Weights of a small GPT-style language model, trained from scratch on English Wikipedia.
Size: 14 layers, width 160, 5 heads of 32, MLP 640 tanh GELU, vocabulary 1024, 4.54M parameters.
Architecture: LayerNorm before each block, learned positions, biases, tied embeddings.
Training: 230M tokens, 3502 steps.
Each number is 200 + 20 x the weight over its row's rms, rounded and kept within 0 to 999. Layers, rows and columns count from 0. The size before them is the row's rms in percent of the matrix's.

# up: layer 10 MLP up, 640x160, rms 0.0897, rows 70-91, columns 0-159
# down: layer 10 MLP down (transposed), 640x160, rms 0.0776, rows 70-90, columns 0-159
up70,100,156,144,221,183,211,207,207,236,188,179,195,189,199,217,192,189,179,205,165,213,186,207,208,165,195,197,198,229,264,195,219,183,205,184,206,208,185,198,216,199,212,202,232,230,198,193,208,187,152,170,194,211,209,204,202,203,198,179,189,218,182,213,227,207,208,194,208,192,195,190,216,210,227,222,212,218,203,203,179,195,232,197,202,201,192,198,205,167,177,194,212,183,184,219,182,208,188,190,179,185,197,178,182,252,230,214,244,233,163,224,176,189,190,211,174,197,195,187,207,192,213,174,201,204,213,217,133,217,182,190,210,227,195,221,187,173,206,206,218,220,211,215,204,233,198,200,174,195,216,244,203,171,184,215,227,204,222,165,209,180
down70,104,211,211,190,170,197,224,180,172,225,197,191,191,194,178,177,189,223,201,200,198,222,202,192,219,202,200,194,200,174,200,235,211,203,201,232,182,184,224,195,223,222,182,223,200,204,172,215,188,247,232,207,194,214,239,162,213,157,155,230,171,211,204,199,177,192,244,197,214,206,183,222,188,181,225,177,192,197,203,171,209,169,222,188,210,211,192,196,217,191,182,225,235,231,216,195,223,234,182,183,201,175,169,219,156,192,171,199,176,199,184,197,205,199,221,206,194,185,239,228,192,198,190,213,201,180,188,175,176,208,219,198,175,245,199,177,207,194,162,200,200,187,175,194,219,230,212,219,181,191,224,202,205,215,205,185,205,231,231,198,159
up71,082,220,197,210,167,225,207,195,222,199,212,210,206,174,234,199,211,171,189,212,218,181,184,190,204,199,194,198,198,213,166,188,184,207,232,184,214,180,232,207,228,230,194,230,209,214,193,206,171,212,199,195,213,223,201,214,182,196,213,209,192,205,201,180,219,226,187,221,196,165,133,195,164,207,208,152,170,199,182,176,203,215,209,208,218,183,201,207,205,207,180,196,187,211,191,199,234,189,186,159,198,215,177,144,229,231,212,187,193,222,192,188,202,176,215,211,209,196,230,220,198,179,202,210,217,160,220,179,179,203,191,203,247,216,198,192,204,227,204,237,216,204,185,203,173,237,151,200,181,191,205,187,189,182,163,189,172,199,212,240,180
down71,072,199,187,202,210,171,208,219,182,202,219,236,183,201,169,199,230,196,222,181,203,214,165,194,173,207,175,240,189,217,229,215,216,212,232,223,175,180,192,185,181,163,171,179,179,178,177,222,222,232,191,189,226,190,191,215,202,192,205,187,202,179,198,202,199,168,171,175,217,248,206,210,240,228,213,216,247,202,203,209,192,191,194,170,216,186,183,172,206,194,198,184,184,199,236,172,196,168,213,219,186,179,208,218,195,215,193,209,215,180,211,206,253,193,200,188,219,189,217,183,179,247,194,195,180,216,210,194,196,214,218,203,193,181,188,181,187,228,216,169,174,185,228,227,210,205,224,184,194,187,202,231,189,184,247,204,157,195,217,190,199
up72,106,198,191,244,189,192,232,208,189,189,177,157,191,180,217,196,170,186,194,199,223,200,177,172,191,216,192,219,224,207,211,191,207,215,179,195,166,204,187,159,201,194,250,216,182,217,197,212,201,199,206,230,189,206,192,241,184,207,190,187,198,202,189,204,199,193,213,194,199,167,214,192,216,204,173,215,213,223,234,184,225,185,201,171,209,226,177,223,197,216,212,182,177,217,199,215,240,197,197,193,204,209,223,246,202,194,195,205,243,215,200,186,212,184,197,151,196,211,206,232,179,220,183,212,212,145,240,186,228,165,197,203,194,143,177,198,204,209,187,211,247,188,186,198,201,187,223,193,179,223,208,185,220,228,190,202,209,201,152,207,200
down72,106,200,200,208,202,195,176,190,209,183,223,194,186,204,235,170,210,218,219,189,186,219,202,193,164,171,190,207,194,219,223,202,227,229,214,188,229,184,228,204,185,192,177,187,204,195,208,173,205,252,200,164,196,187,242,195,200,211,195,184,166,204,199,191,182,203,207,190,194,220,209,187,212,204,203,194,199,202,193,274,222,210,189,182,250,212,188,234,196,260,220,202,194,220,166,177,177,194,189,193,200,196,204,245,201,218,214,212,206,223,197,195,189,206,176,236,213,203,218,195,192,156,187,180,225,230,214,198,223,201,180,165,158,202,175,183,179,193,196,217,157,209,223,171,189,180,185,203,208,208,173,222,194,188,167,191,191,178,201,217,196
up73,100,191,226,204,194,187,183,196,198,200,191,224,194,244,216,214,191,185,177,196,186,178,203,179,143,162,163,211,203,194,192,167,202,198,187,219,198,225,232,206,173,216,184,201,194,145,193,175,244,154,190,212,212,180,207,199,192,206,208,226,210,215,141,196,193,214,223,246,191,204,202,210,185,203,183,211,243,173,200,188,181,199,205,215,207,205,241,209,194,190,191,240,233,211,205,217,184,213,214,209,226,200,222,211,204,197,203,184,175,186,246,143,195,194,182,197,218,202,201,208,224,213,195,233,191,182,191,178,224,196,219,173,220,216,178,221,209,216,172,189,202,193,199,205,215,194,206,195,170,230,216,207,188,184,183,213,221,220,184,205,208
down73,097,220,214,217,190,211,188,200,191,175,233,188,188,176,225,220,209,232,210,198,191,195,187,182,226,233,194,188,218,197,184,197,196,192,184,175,207,198,201,179,189,214,177,179,203,204,217,226,197,227,228,241,202,185,209,188,219,162,183,163,191,160,234,223,188,227,209,225,218,177,204,191,185,186,182,185,174,237,158,200,192,199,215,192,204,203,154,210,185,201,194,206,173,190,201,222,198,195,248,213,165,204,193,197,144,195,193,219,202,186,187,211,205,170,195,217,228,190,221,174,207,208,218,204,199,201,174,190,207,195,170,222,196,184,195,188,140,213,208,198,214,195,188,196,182,228,230,238,253,184,242,202,188,226,220,198,182,218,218,188,195
up74,104,154,174,222,182,196,191,192,202,187,207,177,184,194,207,174,218,207,157,190,256,202,191,215,166,205,191,186,242,200,240,197,226,221,246,203,190,213,174,203,193,225,209,225,180,194,204,179,194,170,171,188,200,189,200,201,158,218,197,197,206,179,189,251,189,222,188,164,216,185,199,202,245,208,175,215,213,160,215,170,215,207,195,218,223,230,194,209,208,216,217,188,174,219,215,201,217,198,161,211,216,183,210,193,186,191,214,180,224,192,202,187,182,201,195,207,196,191,187,180,214,223,192,231,212,196,197,191,189,200,219,206,247,204,176,202,194,207,208,203,249,186,201,189,187,229,219,229,195,167,211,195,185,173,225,179,206,210,156,192,219
down74,101,207,204,220,201,209,200,200,231,200,184,186,187,201,192,187,213,203,191,187,188,228,161,209,181,242,226,191,168,207,240,227,205,202,195,225,189,155,192,176,198,212,196,194,204,201,217,199,215,207,194,208,193,193,234,186,248,191,209,194,185,179,217,209,187,207,239,196,227,213,205,210,223,216,218,154,207,209,177,206,231,212,194,158,223,225,211,200,210,230,183,173,161,161,209,214,228,194,214,187,177,191,211,236,200,206,186,186,217,204,202,178,209,162,209,232,194,197,189,193,199,178,181,146,202,195,196,150,219,169,183,181,194,204,170,195,181,220,207,218,167,215,219,205,238,182,193,164,213,206,207,190,195,210,209,164,182,221,170,225,217
up75,099,207,157,173,209,210,246,164,193,192,173,220,155,211,188,183,184,204,210,230,204,204,215,186,164,183,154,199,202,222,193,170,216,221,196,194,184,217,226,200,204,174,214,226,185,220,219,164,225,151,196,224,211,202,190,209,217,211,207,188,211,178,214,226,203,211,193,220,191,208,209,177,239,190,207,205,204,201,195,180,211,241,219,195,208,212,181,193,194,241,236,201,195,217,177,171,186,192,194,149,223,173,231,191,228,153,191,181,213,190,166,199,223,195,173,222,185,211,192,202,195,242,203,206,207,183,186,203,219,191,185,187,244,199,189,207,205,178,182,180,176,190,193,213,207,237,214,181,191,207,222,204,190,230,226,204,209,197,194,206,181
down75,096,215,205,211,226,195,215,185,189,214,177,190,210,170,182,190,180,180,196,218,212,191,199,202,209,176,171,196,228,209,215,240,204,194,180,204,191,200,199,239,172,181,192,194,220,217,225,208,210,212,249,191,199,185,174,189,222,205,172,206,205,212,209,205,191,183,174,212,247,177,201,227,216,235,209,158,171,166,191,170,198,190,233,208,178,239,158,202,196,198,197,185,162,199,219,201,224,206,183,223,198,198,204,218,169,203,216,188,211,225,176,226,170,254,200,171,167,185,190,195,223,222,189,226,211,185,167,180,214,219,182,218,203,222,217,217,199,187,185,167,209,195,196,186,198,215,185,231,213,212,247,181,168,196,214,215,177,221,181,198,183
up76,099,187,181,175,210,209,195,159,210,191,153,186,160,183,229,209,201,221,177,206,194,197,200,218,209,228,153,209,198,223,203,209,186,165,219,232,182,207,193,188,196,206,189,202,209,220,223,179,195,205,222,219,211,218,192,208,221,164,158,201,220,196,204,169,189,187,161,201,166,220,203,205,225,223,217,200,229,200,170,181,190,213,232,203,198,187,183,194,185,190,185,229,188,181,187,188,236,214,179,236,194,219,222,199,197,190,210,229,202,214,215,175,220,218,187,217,202,181,170,194,180,204,206,202,215,198,182,186,206,224,227,221,218,236,153,221,209,205,164,211,209,179,190,188,257,161,189,163,207,199,205,186,230,206,207,193,213,227,190,210,162
down76,093,206,175,207,190,196,173,192,180,211,235,177,182,196,219,185,208,185,228,214,202,203,189,187,193,199,233,180,180,212,195,196,224,209,220,210,215,220,211,196,180,206,184,186,197,155,216,213,188,209,197,165,232,178,195,180,210,223,222,172,220,222,202,198,174,166,181,219,213,174,245,206,221,178,193,213,171,180,230,234,198,203,223,192,186,177,201,184,205,182,201,184,218,193,195,186,236,220,191,209,195,221,172,198,210,221,160,188,205,231,213,228,208,201,212,208,225,212,210,195,208,227,200,159,225,199,212,209,175,174,195,195,189,226,181,220,239,205,228,182,177,194,182,200,168,225,189,237,213,155,206,221,180,162,176,172,156,193,240,213,205
up77,115,177,171,218,171,197,211,205,215,186,197,206,188,191,231,246,200,204,186,194,173,206,175,203,218,168,201,226,230,191,235,181,218,223,264,197,168,219,233,166,165,200,210,195,195,142,181,171,206,187,194,217,178,211,165,185,207,209,179,177,234,170,197,226,171,171,195,192,238,202,184,181,210,211,208,194,201,158,212,199,212,220,220,188,203,199,179,225,208,194,186,230,205,214,204,199,195,187,191,208,204,239,210,228,201,200,208,205,163,225,246,206,232,204,209,207,186,201,195,214,183,188,173,195,228,207,204,222,186,199,191,175,210,187,177,240,199,215,206,174,215,192,194,197,222,192,169,189,178,187,206,206,214,209,190,199,207,227,180,169,208
down77,104,216,210,195,192,171,209,223,185,234,281,202,186,197,224,203,196,205,208,214,200,179,201,221,232,193,199,232,198,186,212,208,171,220,205,209,183,176,176,162,182,197,200,228,188,182,177,165,191,222,196,184,176,189,201,212,193,159,218,206,214,246,214,218,175,144,210,193,157,189,204,205,200,196,182,211,201,202,214,202,200,233,179,208,210,186,189,218,228,185,193,219,189,214,168,188,195,233,243,219,199,187,205,225,198,197,190,180,205,206,220,247,215,191,175,202,221,224,211,199,174,216,190,184,236,201,178,194,196,229,198,172,173,209,201,194,221,188,190,177,222,195,211,189,206,170,210,227,197,197,216,181,198,211,194,193,188,143,197,178,195
up78,093,163,192,180,198,201,191,194,252,194,182,191,200,163,227,199,199,202,206,206,188,177,210,232,222,184,187,170,250,216,186,187,196,252,208,202,207,190,226,208,191,203,207,232,200,227,197,197,193,190,217,205,234,173,195,206,186,218,211,219,183,204,201,237,195,210,185,205,208,208,186,203,199,195,236,190,209,231,206,136,219,225,212,191,206,190,189,214,161,180,191,192,232,190,209,173,222,188,196,199,178,216,201,179,193,220,213,181,221,227,207,196,200,156,173,193,223,233,198,186,190,185,215,224,200,131,216,173,189,177,178,205,205,182,200,206,193,205,188,226,224,206,194,174,233,177,180,199,199,178,187,217,176,170,221,199,212,209,163,224,224
down78,088,199,222,216,190,202,215,192,144,215,163,210,226,198,194,216,193,198,203,231,220,204,208,169,151,238,200,215,212,181,210,186,188,209,202,211,171,190,196,188,222,168,164,180,193,190,182,217,226,192,225,192,145,221,198,192,239,188,191,216,193,214,208,186,199,169,189,206,187,209,219,219,228,216,177,189,222,206,198,219,208,205,199,197,166,160,224,193,252,170,216,185,200,200,210,226,231,208,210,184,243,155,242,190,201,203,201,197,217,199,231,193,179,177,187,214,194,183,212,194,210,225,206,172,186,185,192,194,218,190,207,222,198,204,181,200,220,219,240,181,183,207,201,219,187,192,215,164,183,213,211,168,170,204,233,217,172,193,202,191,187
up79,100,208,215,206,187,180,172,199,174,191,185,229,202,246,188,185,203,196,192,217,223,202,142,180,216,205,175,182,206,249,176,189,185,199,235,207,190,218,236,183,178,201,212,201,178,204,177,211,209,216,158,221,199,228,213,199,168,158,212,196,228,161,183,204,224,193,232,205,229,173,212,190,179,193,205,199,196,208,199,184,204,193,245,183,198,225,187,211,210,227,194,200,194,223,206,201,208,179,204,191,206,197,175,200,214,192,185,220,198,203,259,168,200,188,182,196,213,212,190,214,182,203,206,209,181,189,185,182,242,200,182,189,191,229,203,225,202,188,154,225,223,183,241,189,214,192,177,191,180,222,192,194,223,224,182,179,181,249,184,183,206
down79,100,209,205,200,201,226,239,207,193,183,186,235,198,196,208,197,162,197,249,202,210,212,220,177,212,196,190,208,226,172,184,208,201,183,165,180,230,197,184,195,200,216,201,212,210,192,184,183,202,191,207,199,206,160,189,197,186,198,224,204,192,218,222,196,235,190,199,205,224,203,204,213,197,160,203,222,212,200,202,242,214,196,240,235,205,210,232,210,179,189,176,198,226,181,178,227,189,209,192,201,206,205,216,169,208,167,234,214,207,191,202,169,188,214,241,223,169,209,163,181,174,222,213,227,203,223,210,177,168,189,197,178,199,176,181,215,216,169,225,169,211,197,184,182,179,182,205,208,195,221,175,166,159,265,178,180,206,174,219,201,200
up80,103,150,188,190,208,212,251,207,181,179,190,228,211,181,223,204,188,209,206,200,239,206,181,166,174,225,181,181,190,224,192,203,178,205,206,197,200,241,195,149,196,184,223,223,230,178,146,178,199,179,224,225,201,188,192,181,200,209,217,201,190,227,224,210,227,213,174,187,203,239,223,199,190,230,204,197,188,193,203,210,177,202,240,185,197,174,187,210,185,194,212,220,212,188,228,198,189,199,170,176,208,227,165,193,200,194,194,227,183,196,184,182,178,219,211,220,181,166,224,202,216,222,188,203,212,189,197,185,194,163,211,190,199,216,172,201,186,213,195,211,214,205,186,195,217,182,198,191,132,177,197,243,174,207,185,220,203,208,236,215,209
down80,104,195,196,209,209,198,190,188,226,159,174,216,181,199,201,217,235,198,203,160,223,193,172,207,214,197,209,195,214,234,215,202,216,198,217,200,217,201,202,224,192,200,215,186,191,223,203,173,182,218,226,215,206,192,226,215,178,191,202,200,171,206,213,198,204,232,190,219,196,197,194,202,243,174,205,197,221,241,185,199,185,244,145,177,216,172,189,192,182,171,190,184,160,163,166,202,211,187,232,188,206,221,198,195,190,222,239,215,216,179,220,188,175,164,220,213,241,185,179,190,173,201,176,244,197,200,191,234,208,198,198,196,167,165,215,188,197,209,234,199,192,173,177,217,175,236,193,182,221,175,217,208,162,229,200,195,201,197,203,184,210
up81,081,199,216,226,181,191,195,184,211,198,190,207,182,203,189,186,168,229,209,220,187,191,198,212,181,173,211,213,214,174,184,202,206,226,161,210,195,203,231,215,184,212,212,238,218,189,200,190,222,170,222,202,181,194,204,218,204,188,207,154,159,216,196,200,179,214,199,232,221,207,236,166,166,196,196,178,200,164,185,215,210,217,193,210,156,190,187,196,166,203,207,200,185,186,168,187,230,181,212,168,186,220,249,219,182,164,195,201,196,180,208,216,228,184,238,200,194,239,219,213,178,217,200,218,214,203,173,222,228,175,222,238,212,204,207,210,198,193,169,174,200,186,205,185,184,168,201,208,205,181,182,193,212,205,158,206,213,251,170,225,197
down81,082,200,204,167,209,165,192,231,230,213,201,205,210,206,159,178,201,203,185,168,191,215,221,192,207,217,174,231,141,192,218,208,197,188,200,204,222,185,172,229,204,182,215,173,211,251,182,195,191,192,202,212,195,200,195,168,185,222,191,241,201,205,176,206,208,163,225,203,194,242,183,186,196,190,195,229,273,218,190,171,197,191,198,191,210,219,182,178,212,213,249,199,201,188,205,180,198,192,209,209,214,194,168,205,192,247,165,206,192,208,226,213,187,232,218,181,219,195,172,193,206,216,232,193,175,187,200,218,172,191,178,201,188,175,178,198,189,190,179,215,197,202,212,203,206,225,196,207,243,166,210,204,200,189,206,187,218,195,195,192,237
up82,096,180,176,207,220,223,187,179,218,203,189,189,174,186,210,195,171,191,198,201,188,183,192,214,240,182,189,190,202,224,201,211,225,170,214,199,203,208,174,193,166,263,184,196,196,215,182,152,194,201,205,184,247,207,200,209,157,163,197,217,201,192,208,228,188,227,186,205,196,178,186,181,212,184,187,188,223,208,151,210,203,175,214,197,166,191,196,235,177,198,216,198,185,224,204,213,189,186,203,200,197,193,181,197,194,162,211,225,196,225,186,198,187,193,196,224,240,188,193,213,241,208,246,210,206,220,234,209,214,200,179,215,232,206,178,192,202,169,182,226,246,187,193,196,234,236,227,222,196,212,203,174,215,222,204,232,192,207,191,225,178
down82,089,174,162,188,183,234,220,201,198,148,217,229,208,223,207,226,207,173,213,219,185,202,215,243,215,193,189,182,222,177,259,174,204,195,157,201,187,205,162,215,218,188,246,190,221,204,200,188,231,212,197,198,197,187,186,179,198,218,196,179,199,187,195,182,165,191,194,217,196,211,205,186,223,200,222,204,223,206,190,229,218,204,203,204,203,187,179,219,155,199,172,198,193,185,226,195,221,227,179,213,201,236,197,159,197,218,188,182,177,194,188,195,206,157,200,182,198,195,194,175,193,221,184,209,210,225,205,198,202,204,199,171,201,201,196,194,205,218,238,212,208,214,210,186,177,218,206,220,217,213,211,223,136,182,212,236,173,198,225,162,210
up83,104,224,194,209,185,197,207,186,211,186,182,208,178,237,199,240,182,171,197,235,207,194,194,212,218,193,169,186,201,206,205,190,185,205,194,204,222,221,220,202,204,221,198,190,195,221,175,144,225,182,167,191,188,214,200,199,212,175,175,201,204,210,205,228,224,221,213,238,212,156,196,223,202,182,215,178,191,181,191,173,205,194,193,181,212,212,216,237,163,193,210,157,157,217,178,179,243,226,175,206,222,194,176,227,191,153,189,196,203,236,206,183,227,205,222,205,202,181,213,220,224,206,238,207,211,194,194,224,195,205,217,180,220,177,191,205,205,150,191,194,214,195,218,192,189,179,226,220,170,163,187,228,188,229,211,182,177,206,201,185,225
down83,105,198,163,201,182,189,212,216,193,176,191,186,199,182,161,186,226,222,191,162,155,211,232,184,207,184,187,235,219,200,198,183,219,200,191,208,189,209,222,189,200,184,185,209,227,168,217,233,192,227,196,192,198,208,209,190,248,205,184,202,209,201,204,186,180,214,185,188,217,191,187,194,149,199,200,201,180,230,208,227,217,209,201,170,190,200,188,191,180,191,194,181,204,182,199,217,159,193,195,214,186,221,147,167,220,216,204,228,199,214,188,228,238,176,216,179,173,233,206,202,185,209,214,170,209,165,220,202,213,198,217,238,198,192,206,193,191,222,198,237,223,169,200,191,210,236,231,234,243,178,189,176,216,196,190,237,212,195,201,204,166
up84,108,196,200,228,190,187,245,191,205,177,173,241,192,191,187,213,185,206,169,218,192,193,170,209,211,152,190,184,205,177,225,164,210,192,163,195,208,207,227,205,206,213,197,204,233,190,197,196,233,187,183,193,216,196,229,209,201,183,186,208,195,154,195,183,216,177,184,226,227,182,185,201,169,170,188,170,218,208,202,207,199,217,206,188,156,154,172,216,196,193,196,168,207,224,179,222,226,181,197,211,188,225,162,168,187,170,192,221,179,207,217,208,188,217,199,186,221,184,191,245,200,219,219,182,243,217,202,204,214,213,186,197,200,216,157,252,203,172,200,204,205,196,216,224,234,214,220,179,204,198,200,205,204,200,189,230,203,229,193,189,176
down84,111,167,201,192,203,181,200,211,185,181,207,183,198,227,224,190,179,188,199,200,218,212,212,201,190,195,236,236,227,193,194,220,170,204,194,204,198,197,223,209,169,235,198,220,185,156,174,194,196,195,184,181,188,209,165,213,194,189,215,180,167,202,215,234,203,225,185,184,199,184,211,223,214,214,234,202,173,197,207,185,223,206,230,200,173,224,188,220,235,197,186,226,202,232,174,223,219,231,220,185,194,205,205,199,213,220,161,196,220,218,221,214,157,186,221,179,184,156,209,200,193,199,174,202,220,181,165,185,163,215,189,218,199,218,259,183,225,195,190,181,175,200,193,175,191,190,191,213,155,208,253,224,193,180,191,215,197,194,185,226,214
up85,095,197,177,207,198,239,216,165,198,185,205,225,152,187,180,195,193,194,171,203,218,225,192,206,189,227,198,196,219,166,212,236,184,271,213,185,191,177,216,216,192,205,244,205,205,185,165,177,196,191,192,215,198,213,235,202,233,206,172,171,233,208,213,220,208,197,198,207,196,226,202,199,206,216,187,215,206,178,214,177,210,200,208,199,190,197,177,215,159,202,216,208,217,183,173,203,193,193,163,206,234,207,178,179,227,200,196,213,158,206,159,164,200,182,192,192,205,176,196,202,193,228,182,198,209,217,186,193,186,222,222,171,238,207,195,194,191,194,202,185,209,217,232,206,188,206,204,149,213,190,209,214,228,234,156,231,208,210,215,211,185
down85,107,186,202,216,205,228,205,184,178,229,193,200,210,204,177,193,168,158,208,207,214,214,191,184,192,199,224,229,216,170,251,211,189,183,191,205,184,170,234,219,163,209,159,199,210,219,203,189,185,190,207,172,190,195,168,227,217,195,229,229,178,194,145,207,191,216,197,223,182,206,204,184,213,192,235,199,185,198,210,191,209,227,203,189,175,219,191,196,210,180,192,188,222,192,252,184,236,231,221,194,180,216,224,214,193,186,193,236,205,214,195,209,206,192,210,190,192,181,162,185,191,184,191,190,185,173,220,209,204,190,149,197,180,225,172,212,200,217,162,203,186,196,183,209,201,197,189,200,223,209,208,194,198,190,212,178,184,225,249,251,240
up86,103,194,208,198,211,208,188,228,176,193,199,200,191,220,206,186,209,202,187,204,237,212,199,192,217,235,184,173,207,180,210,213,192,225,241,183,202,206,201,150,187,203,220,192,195,226,209,155,190,196,170,203,200,230,220,187,206,174,203,186,180,163,218,237,216,205,252,204,209,200,172,202,204,191,193,190,165,189,207,207,201,177,206,188,225,210,189,216,185,210,193,203,192,197,225,180,223,172,190,210,209,215,190,186,192,201,202,210,183,243,261,199,215,217,209,223,187,205,172,226,210,194,193,222,204,206,230,139,206,192,225,150,186,199,177,222,188,178,180,219,199,213,231,192,215,175,203,232,173,190,165,198,207,196,176,227,180,201,151,202,228
down86,103,177,199,189,207,141,192,176,211,245,187,214,228,215,200,192,205,198,204,194,242,167,165,195,188,204,208,210,188,220,204,212,219,191,174,176,233,218,187,235,179,202,209,175,198,168,206,211,204,174,222,214,204,220,187,206,192,202,193,168,188,195,197,205,153,179,171,228,200,200,225,208,211,237,223,181,202,187,210,178,216,202,199,206,199,183,228,196,197,191,219,246,257,193,189,219,227,188,212,189,212,228,221,213,213,197,208,221,201,184,157,184,210,214,187,201,194,180,208,190,188,199,160,205,203,185,188,209,231,217,176,177,230,183,186,200,226,226,200,188,187,199,189,184,196,204,175,177,190,249,216,195,170,242,245,205,207,201,175,186,202
up87,102,208,211,216,197,199,191,171,216,187,199,218,199,208,216,175,218,211,224,196,218,191,211,231,227,145,259,184,198,199,189,207,221,188,236,216,198,224,198,162,183,210,203,203,188,169,195,166,187,160,204,219,194,207,180,212,225,184,188,181,232,221,230,206,192,182,183,194,203,203,209,175,165,199,181,179,212,204,188,188,231,215,212,155,200,213,183,202,191,210,206,228,194,215,154,235,222,205,198,199,177,220,201,201,194,226,183,207,191,191,214,163,170,201,182,204,213,187,253,162,186,202,210,188,217,172,203,203,188,187,197,220,213,197,185,188,190,192,217,154,191,163,197,210,205,168,198,154,212,179,182,229,215,232,196,230,210,210,189,202,229
down87,110,165,191,174,216,161,201,187,231,213,181,204,204,220,156,174,215,196,183,188,208,198,190,208,218,204,218,172,212,230,194,189,182,214,173,208,201,216,202,221,190,192,215,192,194,169,193,225,211,171,173,226,197,193,198,191,206,209,189,205,177,148,226,232,217,203,193,201,210,178,221,217,199,236,219,230,232,214,198,210,167,165,201,224,214,208,191,209,210,164,179,183,202,173,201,191,188,183,193,221,231,219,208,236,234,178,190,210,184,215,224,181,206,188,190,230,187,208,158,197,178,188,167,206,182,199,208,226,193,230,179,158,201,185,198,190,168,243,252,238,202,201,175,201,209,219,191,213,207,197,212,185,195,214,184,168,212,197,213,223,230
up88,106,237,193,222,166,203,195,181,179,186,179,208,187,175,209,188,192,181,213,182,218,171,199,198,170,199,198,221,229,189,259,203,199,171,206,184,215,211,207,210,186,208,200,200,193,196,163,213,212,181,183,213,211,205,152,197,194,218,205,179,225,198,190,179,173,202,192,192,243,231,190,186,208,217,222,169,227,197,195,227,213,184,194,157,216,228,159,195,209,192,187,217,200,200,160,184,205,204,178,215,227,241,219,217,229,200,216,209,230,244,214,209,229,212,192,153,173,187,228,197,215,200,192,208,214,199,207,184,216,182,207,155,214,196,212,221,191,213,194,192,209,179,166,234,223,215,178,170,203,224,211,188,216,202,186,224,228,237,200,196,188
down88,106,191,224,207,205,177,195,215,220,203,174,196,176,200,203,221,216,262,195,213,165,205,205,208,189,203,237,170,187,183,201,199,216,220,196,183,204,202,177,200,222,195,183,190,224,215,204,171,199,244,196,231,162,204,206,166,215,149,194,192,206,194,197,193,193,197,184,190,214,168,196,176,218,197,143,193,179,188,172,195,180,199,174,236,185,167,186,198,210,203,222,212,189,201,227,214,202,196,233,184,232,190,206,169,240,179,183,207,182,199,179,191,226,202,178,192,212,200,213,236,158,226,176,176,193,217,212,226,220,208,229,201,204,201,213,207,202,215,192,189,166,257,208,185,206,210,201,221,197,170,202,176,210,225,188,218,191,177,226,225,200
up89,111,183,174,193,148,189,183,188,217,165,206,215,190,182,237,195,197,198,141,174,176,188,166,206,166,223,200,202,204,195,218,195,195,197,215,248,189,221,177,206,185,210,194,210,193,207,203,182,222,211,200,213,200,200,229,186,221,231,207,166,198,211,193,236,146,195,197,179,202,216,163,187,238,243,170,182,201,175,198,194,210,209,216,230,174,185,202,221,205,178,195,195,212,214,226,215,178,194,189,212,177,204,220,229,193,180,220,210,199,219,193,200,220,204,204,199,184,180,207,208,228,194,215,187,252,199,179,221,198,205,196,181,235,196,176,232,204,216,214,200,213,211,219,181,202,234,197,194,158,180,202,227,190,190,225,230,195,184,193,245,190
down89,116,186,203,206,202,185,214,208,159,211,223,190,194,205,203,229,210,217,209,248,215,217,201,174,226,226,212,169,196,214,226,161,228,188,209,218,164,204,193,197,260,184,222,197,180,200,197,219,220,204,205,192,235,196,182,206,204,173,168,182,206,190,204,223,182,206,198,183,179,194,192,206,198,167,206,211,229,224,190,169,230,183,217,183,185,192,186,182,211,204,236,237,193,218,188,208,227,231,184,206,214,220,178,163,206,187,164,191,201,176,205,216,202,206,183,213,218,190,233,175,197,233,194,168,204,210,165,185,207,215,162,204,201,181,189,189,177,223,198,158,192,199,177,235,197,199,237,173,216,207,187,184,205,206,182,197,176,214,186,152,226
up90,087,198,203,209,214,176,217,194,235,192,205,215,185,223,189,175,217,172,194,220,204,179,210,235,185,184,206,180,205,195,202,182,211,220,206,219,220,177,233,208,141,185,181,217,196,176,167,212,205,195,213,223,233,206,213,183,173,186,198,220,182,195,211,228,226,202,180,212,227,170,203,205,176,187,200,159,217,185,162,196,215,199,245,199,186,219,190,204,173,201,220,181,198,215,161,204,216,172,191,181,271,210,183,203,208,188,176,183,204,218,222,204,190,187,179,211,208,178,174,187,203,209,188,179,215,140,171,199,208,218,181,213,196,215,205,229,227,178,204,218,203,152,183,207,220,206,214,227,160,194,187,200,184,219,195,204,202,211,193,197,231
down90,087,192,232,180,201,214,178,200,175,220,240,180,155,219,213,235,165,186,222,199,177,191,208,160,186,198,194,201,184,213,182,211,230,205,183,213,158,191,246,207,218,181,195,200,188,238,185,219,208,179,196,168,186,196,188,209,226,211,222,208,195,187,163,203,191,211,198,179,207,211,186,190,194,194,243,155,205,223,219,185,205,217,216,185,198,181,246,199,188,211,229,207,193,201,208,222,205,214,207,172,211,181,187,203,197,183,207,181,175,214,197,250,200,154,203,236,194,162,229,191,217,214,189,192,195,179,208,215,226,196,212,210,178,204,219,174,243,175,220,185,215,179,224,217,223,202,180,193,193,224,192,202,175,200,182,235,165,192,204,193,204
up91,102,187,189,186,179,189,163,183,180,188,164,216,174,178,197,253,204,222,184,198,225,167,150,199,204,222,210,206,193,194,220,155,211,199,202,211,204,208,221,181,210,222,187,210,240,215,219,209,254,161,197,207,185,230,198,209,215,188,204,203,211,211,178,167,159,206,205,192,206,222,208,194,227,214,182,194,215,153,216,176,213,197,201,218,224,200,175,204,178,195,183,215,177,215,206,220,211,189,209,189,213,217,186,216,179,198,168,208,215,209,194,195,252,211,200,203,197,193,205,194,215,197,195,238,220,183,177,212,191,167,204,192,204,157,215,208,231,193,171,172,196,208,199,213,227,220,207,213,201,176,210,223,258,204,161,194,201,215,208,179,191